Each number is 128 + 32 x the weight over its row's rms, rounded and kept within 0 to 255. Layers, rows and columns count from 0. Numbers have three digits each. The size before them is the row's rms in percent of the matrix's.

# o: layer 6 attention output (transposed), 256x256, rms 0.0859, rows 32-63, columns 64-127
# v: layer 6 attention value, 256x256, rms 0.0411, rows 33-63, columns 64-127
# q: layer 6 attention query, 256x256, rms 0.0508, rows 64-78, columns 64-127
# k: layer 6 attention key, 256x256, rms 0.0498, rows 64-78, columns 64-127
o32 101:102138123061093104106132138127086106136154194111138114065059141111164121099154066104073203105142111124133092137172144089123141135085125142161143143126191138088148125066174089129131123081116110
v33 099:084134117117087099137105179131112076132091144173090175102061143089111071098132112112137142117080105181164087088100129103056140155080072144148138147210180078122103104129102097054110109047164109
o33 098:183077115122136154145101136119134157110157115118210092139144199157146139141147132131160136129136107116122068134159127167171131080130143117147125080082092068170145115133144100168065086120122088
v34 104:078181187160102172099057154181170126182168125106127138100131132091100106087168103143166189165132160113143107147146126181147127119099114128109145107193120102138117070104136163120181097111109092
o34 100:130147136140113103113204109153107135064098162207129077167085113149150085147099127106113068066090111130058120116135080161140127163155165120196121135141106081111110095122169110190135106141146057
v35 102:143079058135130102129095173132122074139138155146140117161123164140127126185086063146152169141124165128186144134112101168143110120202163152167164128139056143083144102146145174138093183172089137
o35 098:141145154134108136111086147139112143123102143105132151130063101131142104151134134084134123120116094155026108123155145103142114123140125115082123056099173140170112116138133065106124109138103210
v36 095:120129160157136102104103154102193129104155104097160080089154039135125110146127077112142074132127126117145198129224123068134126144118107131110143133096164087133123129121152100120154147140103141
o36 105:123121110138133144163131142137105105166127090164077131133117153093148099110135091076132134134166130085061105133076108192116181178131156142109076211097051154102107165131067135146125109113127072
v37 101:106053124164193089104158139147159096111146214121115097103101187080149169166109095116131098108137129144090156173171124073093125133192138172161119119131140158164114124110124130139098131085143125
o37 104:106171098150157129102096132136088171142093181146145158186166067130116137078183123166180144132116107091128145131077115136166149082116105128183094122076116165126097085156145073102170077127136127
v38 105:080130128154163129107138120122090176147160124144131171133107142150127159112146155106144142166106102124185141133086174140130121087155065140124109179112145101072126059111137180083121131112086126
o38 098:095115155148084132141116093148169138134067124081095098107092111125167048132115103123089111206101138183106127130129113076171099158179163131135119070146125109114098218181092129153174157168122104
v39 099:174129133111107107124176070101105135099117182090135107213172133092097199140110114154134183141148102141074101077114153079136045116148109171066153168133138144177138065134165124141116112161115062
o39 103:102164130122154168081115141206084101134111131125105094059061099092090116134127120141137118184071185118113022149130128119117162142127130091160081070146119140079137188119086119109122113103134158
v40 101:135132122110137107186121109138147064091140143072097142147114171099153126128187172106080150121148111171119131149100104152089116105100180110166079124118147133091168143160098108099133054124124149
o40 103:129114105153087129124111121139124152133084124195179144179117155121095136107103112177122095164124162082148155158169105120146153081135112114112151152114124094204093133114101165171137159140137072
v41 104:111151100070170137131175118065109131125135162157155136080124158141139108150173183156107175114168162121137111122172151126151142102116135083114092121122064183129100105142090155100099130095105155
o41 100:127140191184106153116144160128162103146136079138144163171095165132131191152099132107102079129102111089068130135100131093088124152122083174124146121163155122120141135155140089116140072096178147
v42 107:102116088114102158122182109116064108151103103049143113122129103115186123054127170072125100163132131136087108118096098152170081146122155145116150114171129126166133120143103143177160144079135091
o42 105:075134178141106065101130152147188163167161162148144102104118127115082137160110081162130094103105142099139144134143110045124138086106111149089091100094087127138167205179181118104123086151133164
v43 101:091135165079098115136097107099135120132115177156094134074092102134181113143099074134176143145104111140124102088143164141143082171148137187141160118181144165098123101093089162120140122111056171
o43 101:130150077162131092077095114130144147145166163084199128181091145154121146097151086121141150113188135165112077133157139130171114140140133080133125139051095055156128140106178122148121113144226133
v44 105:148077131142078144145127183106117090099110100161119116095174117120099127157172179122077141094139128101101149133165133165079171076125141122105127107123108142144155097139121089191104157127111100
o44 102:129145145142145170167161063194166147165140178155134138142184102129091123118115152142147060072134134188163120124146145084117140178116078114135132148150134126135113151090112138056121150175133154
v45 104:163126121101192121132100135095166215074109100095182119117108169109177172183108209119039114102166099073138131087176117127135141139099171088159150129133105024130065140165130168095143080089114116
o45 104:050085148115046159113181111086101068166173135133103137180144110128136136078138037126138094175160196147121126155136109153100147083212089120110109087147175109095125131114129109180128138114070136
v46 104:129070089159134195113108166079114150138121115099131111090118116087102108112109156118117108132182107102145140132180126124172146091064156160103102147064108100122151087182110088138133180120112151
o46 102:117147132132154105145101145056095139105164148101141118135087145140153060117139160148132160205118137183120217138086146111133087207104099119176096113184180139099101127094102158130171074079151120
v47 099:087073139126043149194143111156155112112171059115131119133132060156090143139155112147125080144119068141103113092138104138174108094120166113108159142127147128125117094064106107148093100145147168
o47 100:151146164055193076102138061079130140149114206144167141129128132080135139091164128136108108106074104101136142135186119057091141203126072111142082125113106140138168100150128175157171120116124129
v48 097:119125222124187136115116112168119116142146132112115161132171130165123132111101192195100147138082176162086127062117140142149134125095065106171141164135123122160129139146150119108137136142078132
o48 096:167129045163094116110105122163077158131120184119105124136102089082122111144127077101177149137119110154126153157213090122068147074117170132092058117150139145166139109132143152170200159142132139
v49 099:086098158128109098135121131106123130163089107159128164141151084138069175124118144078128138131165136141150103144126150153045180137209138089109133097121095128062129124133128159156147134183104140
o49 097:078142139115145140138105196158136104130155118121097132113148145114178086165135149109090130183114128086086170088135116163166101077124135089086191099192184131134125144078095174096150121066183110
v50 103:142127067084149195127125156117140151074146096147116179174145122104088134179166113173148149117098146076160122109115147162149140112163188093131168128074111126093108150139116147164147130145143133
o50 098:125175155163110027145166175064078106177125189128097143129121088117120117105110151122121168202217116128118125166178079130103064153141041117129091120178109150181138147175179138092110126099121134
v51 097:062143134112143120152117136130168118166094126130136134108041116110127118104045119077140102134180135141071082161132127178179185087118105095143152139092102070054102105142101118119086123107107139
o51 097:113160129117132193082122118111116145078119156140120110098211187154124131108198089134117103080131057058141149131149160095088137151136102110099091075160139230140154132088106167130165138126116092
v52 100:107152119141143109139092123144181152091166120140120181147097171102083104111143107061125135128161118093107150095136139124080134146088109134131163072182158173126157112146145170169122177165121190
o52 098:149108114117119145107129191138118134097086161145150104127117160153100126090052077139133118111070110147136153158109102132180121089083145078127112152132079138106113136078131144140097045141128139
v53 098:122143115193127129141118168178100103170121096130092133123115108120123133107195114106125173119183181094132125138118119134135145097132102109094142068176135158112124116107123125170168141050130173
o53 098:104136135176134050098147168099190157111118127131107111121230093125126075125094097176141102092062126101132097101092169163114154159157175139111074135119112113189207117140151098121121160170135071
v54 103:098107171188194118065151157168111064130161103072095091161129123056140139114135115075114177167190100093156087141146162154090132131183122110094172148108095120159129159141134141109204143172115132
o54 103:166119145129156189144095093162115158138065135157108135122187139171111112120137145100121091113138137107130169131160119104152150104136139141081094073094183136047199127115142205070092124136140099
v55 102:192099142138143184126119109117103160112199146105104104118153165093150130121153103189180096139118121114145090127127102101130163097094160153116128100151116078054194185157126164156160148100121137
o55 105:137117108129084103111176066106123106123096141140119142157108151176105165163061203155071190122175153164159127108116115114089120156126103092139058100116165144107081155111185134126103108208156094
v56 099:187140063185039152147152120157103068145114138116138102105093080136138077132096149110148124141156117142153133071142167146101119151149131147122128136162123093195109159164104124116133151141112153
o56 093:169120113143140095200129140124102206143138121094145131184106120158123240108151110166126147112132105136129128190145103114169173146105139076116156155121163105148165093150109114089071127114133120
v57 103:131142186155144103124186126154133077169166192128161115116119025112154133145132112162034103119063114110122124143123085096111175165090157122093131159147109158132123109087151156136175145052112121
o57 107:138114149104090136168114145122155178133162100122088114110137106139116074098086134101142108136121135117131086143156098170160133075094101095150113106082161104165155120149110110057127128176173128
v58 104:138122137149147153142115138172144095108146098086112120106145107134149140162108176136158105125094168137084107125167110178133123113117125171163092083087157123176112167048081136170138115103159192
o58 108:134158129114119087120119131119163150132099110103197096092148158123121126151130079113129129104103113135166183125135109141143067136164111063153140150091128140087120080160233093097100105138132083
v59 099:188147053146104097135158087089098143096135121050100122158173146177124134140119115123130156119133129119136126148106115169131130151142166098121125140121134175107076163091169163129154105133120135
o59 102:143135150135158149126090199152148125115132136152130173081142130113120129144145065098103184216131196167148152112127144121143079118130112113143110141134189149166150127157127108097152164139091189
v60 101:219092143117223151134121092107092153156174160081203170082079152127090082134082120140132151130106129144124191098063112098129128099164152095127142093100127111129148104075119138069106109184124159
o60 094:083159123164113126131148124078110078161173135148099094154144167146099215077082109139161087140125131121142110154166120121172105108102186103155118182150119114191118178178151108088110113112132128
v61 104:134130034118147127182134153176112158134145120093137118194213039182145107140136102150115144149147087155126206145182138116151086133115088128141079116164125117069071179172162132091158128135084106
o61 098:145135109159123106143174144074189100091138179114187114084123203112075104101127158137128158151110119106076130099110075091147160142158183117114148135146116103160134129128142087179168102149104167
v62 099:133110149118123134115143162127116121139141153107191106099159105137105098090056091138139178139150165088128136115144098107099150191145110117091125135082120108143132111130151136139120080121175093
o62 099:143135185132167118136127121125136124145139125151095133115078156116148136191183099125152126129107144102174122181153102112149099161115083144191123139099067084060116132107055133172123182116058127
v63 099:167192147137099114117153093160133137125162160140104161146142061181158169179169125134132103142076149099086120130125148072157091147110156159054129130192129128162149171147102093120133154113160120
o63 101:141154108084114184144129116138142109140157085163110160160147100087113132102105132137147147117129165130169148148096146088176166186130103095112144080106077126113148124198114160095061141051156082
q64 101:082108072034125038133118182121094136152147148140080149138088149150093116115166152171147081201055090093125120113095151146107158157103105174122107147111117081147120068103094120123076146132172076
k64 102:132165110190116123099184103137075088137095089146161146165120097077139058163153127114160105126126132113124163146186121098061115103111089130139147129133106102108171079096143089101101124128146159
q65 098:184192131148091078116112156144122146092054178097104164091085192118074121116113173096118159128110123132103101169131131116123107075130185119169109112127136126210126072157128124116153136145063138
k65 100:204154088161129117081079134189108111148189081144103119134171158100128151119042121132126098101153084141088111124127146104128117127151152180139077082112103112194115155109178136121109082097122149
q66 101:139121190107128074055139144145148097150144160125123126185069068159166174140133125123152153142079104183094132140120086125167098149170173114129149150113135079119089119064159166137122134116123161
k66 100:087160178179076134116116103121169081142141124140111113129129138091089099085100153137162139128125101099097163133164112111138160107165115118096132098089115087177114149088086089127141070096072205
q67 098:136134120107163100133185185180139134139173112153120203106077120140173105172119101164112182124109189175072092116164095117088174173164110199099118144157131151197137113105127118127115095126120076
k67 094:101101115146138129160115202133130103135082059169095101180145114117108114145115083100118069135179172145177102120118126092111164114078133079134156115128094094147118137149062145124172171091118156
q68 103:086203109136162144096092145135125105105086131113155120186101170148155126137091133081179124148113155067148153087086073077155150175096123141134139059175130110123130158117153183110074061181110174
k68 097:146159133127108121099129111120154083183090136182121031118111152105176114110099124057129220196104171125145168131117138145106155209113118164111086111100046173132121156102099130093125172124142072
q69 101:142142082167150145111102153169138155111127185109100127115094175120097040094065149143183086161170057186091124165094127125177077223078127077125134120122155145108140145145136132058125111096140110
k69 100:147118122165116103131121181175135123114110125138119149163136090153128122127153139049116189101157137176123106140148092137158082184091124132131105143137145153110127172187144109077110131107173122
q70 097:116158132113112063103153114093142082172168126094166116159141116118065144155208136124088127191129149157126101098106136105082151150138140129148149160100148121141127167120099115108156135118159081
k70 104:149115126161099142158104116120093129118179129120137121144152100085077167140079143195124153082135146129168106139176136155136145117146147155184140121117104132127100103139117161109124163121090110
q71 101:104115054105137124158090104138098142139174136107104144195177102149087098129184146154142087123154170163142092115154141098138158111151059129167073108126081142119134126104111097095139190050088147
k71 101:095169051133114150101104141145104196102150106199168104095144115131103134131136102143138152156134084134186096142143129088110141151107145131139096161137128139161127085071148153139131144119119088
q72 099:135141095130104178109136088136117122141147169127168081139122117085086125096207128171166102098179109083096165103049164095108130143133089106200120114159090154200109168086121165116137137136110140
k72 099:126119114084111167124136122171155053218115165130092150053137079118124118130124149127123090107099109093151145090125132108140169078168115139192053166178166150111138121039163115123062141135173127
q73 098:102135182131161088136181126138051203082126119175132124123161107164095088095149090134170131099099090171128202088149133132131099134125114070186094110171091169147187115131114169123142178127133177
k73 099:106116165130166151095130121128116122089071150131161207076129116112166141086162187141123075181135155062110122119106156165065102106122127108088127137123079115142136081148134135128163122159082178
q74 102:140141116136127094112153125069175039115083159072121121175092159132061140058105104143150090085140094135126133136118112106138124096129127118128145091137170119163103094092082129152099197146149150
k74 100:098124131172080113112140120178104091156154147160114161080101133132194133183165108098094090155124122133142180168157114164135108055085140124130145134120067065105107148117196150096175106142137115
q75 101:141093112120125151153081172130170137133136110125092121110142102097145185127164143131140164135176065154144127065131147170148173214116114107117140143136182149103150114128127159110210137110126164
k75 098:148156068174166139100128130085114113120110154127148102140163132092098106138172124146157138124139115159145163162182143112160132118187144084027125072098167145105088087140106138137152050129154188
q76 102:139206108128098157218140131159151106078090109124110113116106074184112079104118150153151147179153132111183113146169102187139077106140152167127141106130121105120085126202140156114109162077144121
k76 101:126157160132132112131137050126127152082170144047162121127085095114120097140114085083103198140126189092129129187095102124220127083062174120116099184115165150070126168117118117112107157195112102
q77 103:101138106130140121149079107124122166114124090116085116164123111103116164152207182143062144157095106113143141130089087123164154138140152097136133069142074158155148137131178151136155139092179128
k77 104:183157073134136142061085086113141135116110120157052129105138108148149140149099165110161138150167128113108164139184083163121101115107126189161129066127143125139118115121124162071134165122161100
q78 109:090168103183098116101158154067123119100078122186106112165159136111148092197120123154175104130067167151110118162069096118070152106148088127117134127107100083070139116142103123152145082138070155
k78 107:079096176144146155172135139097152094117061107144169098114147143058153106118205079151159190094150135113132163173102145171131117105143140162167023156091176109110177135127149087148134176135118151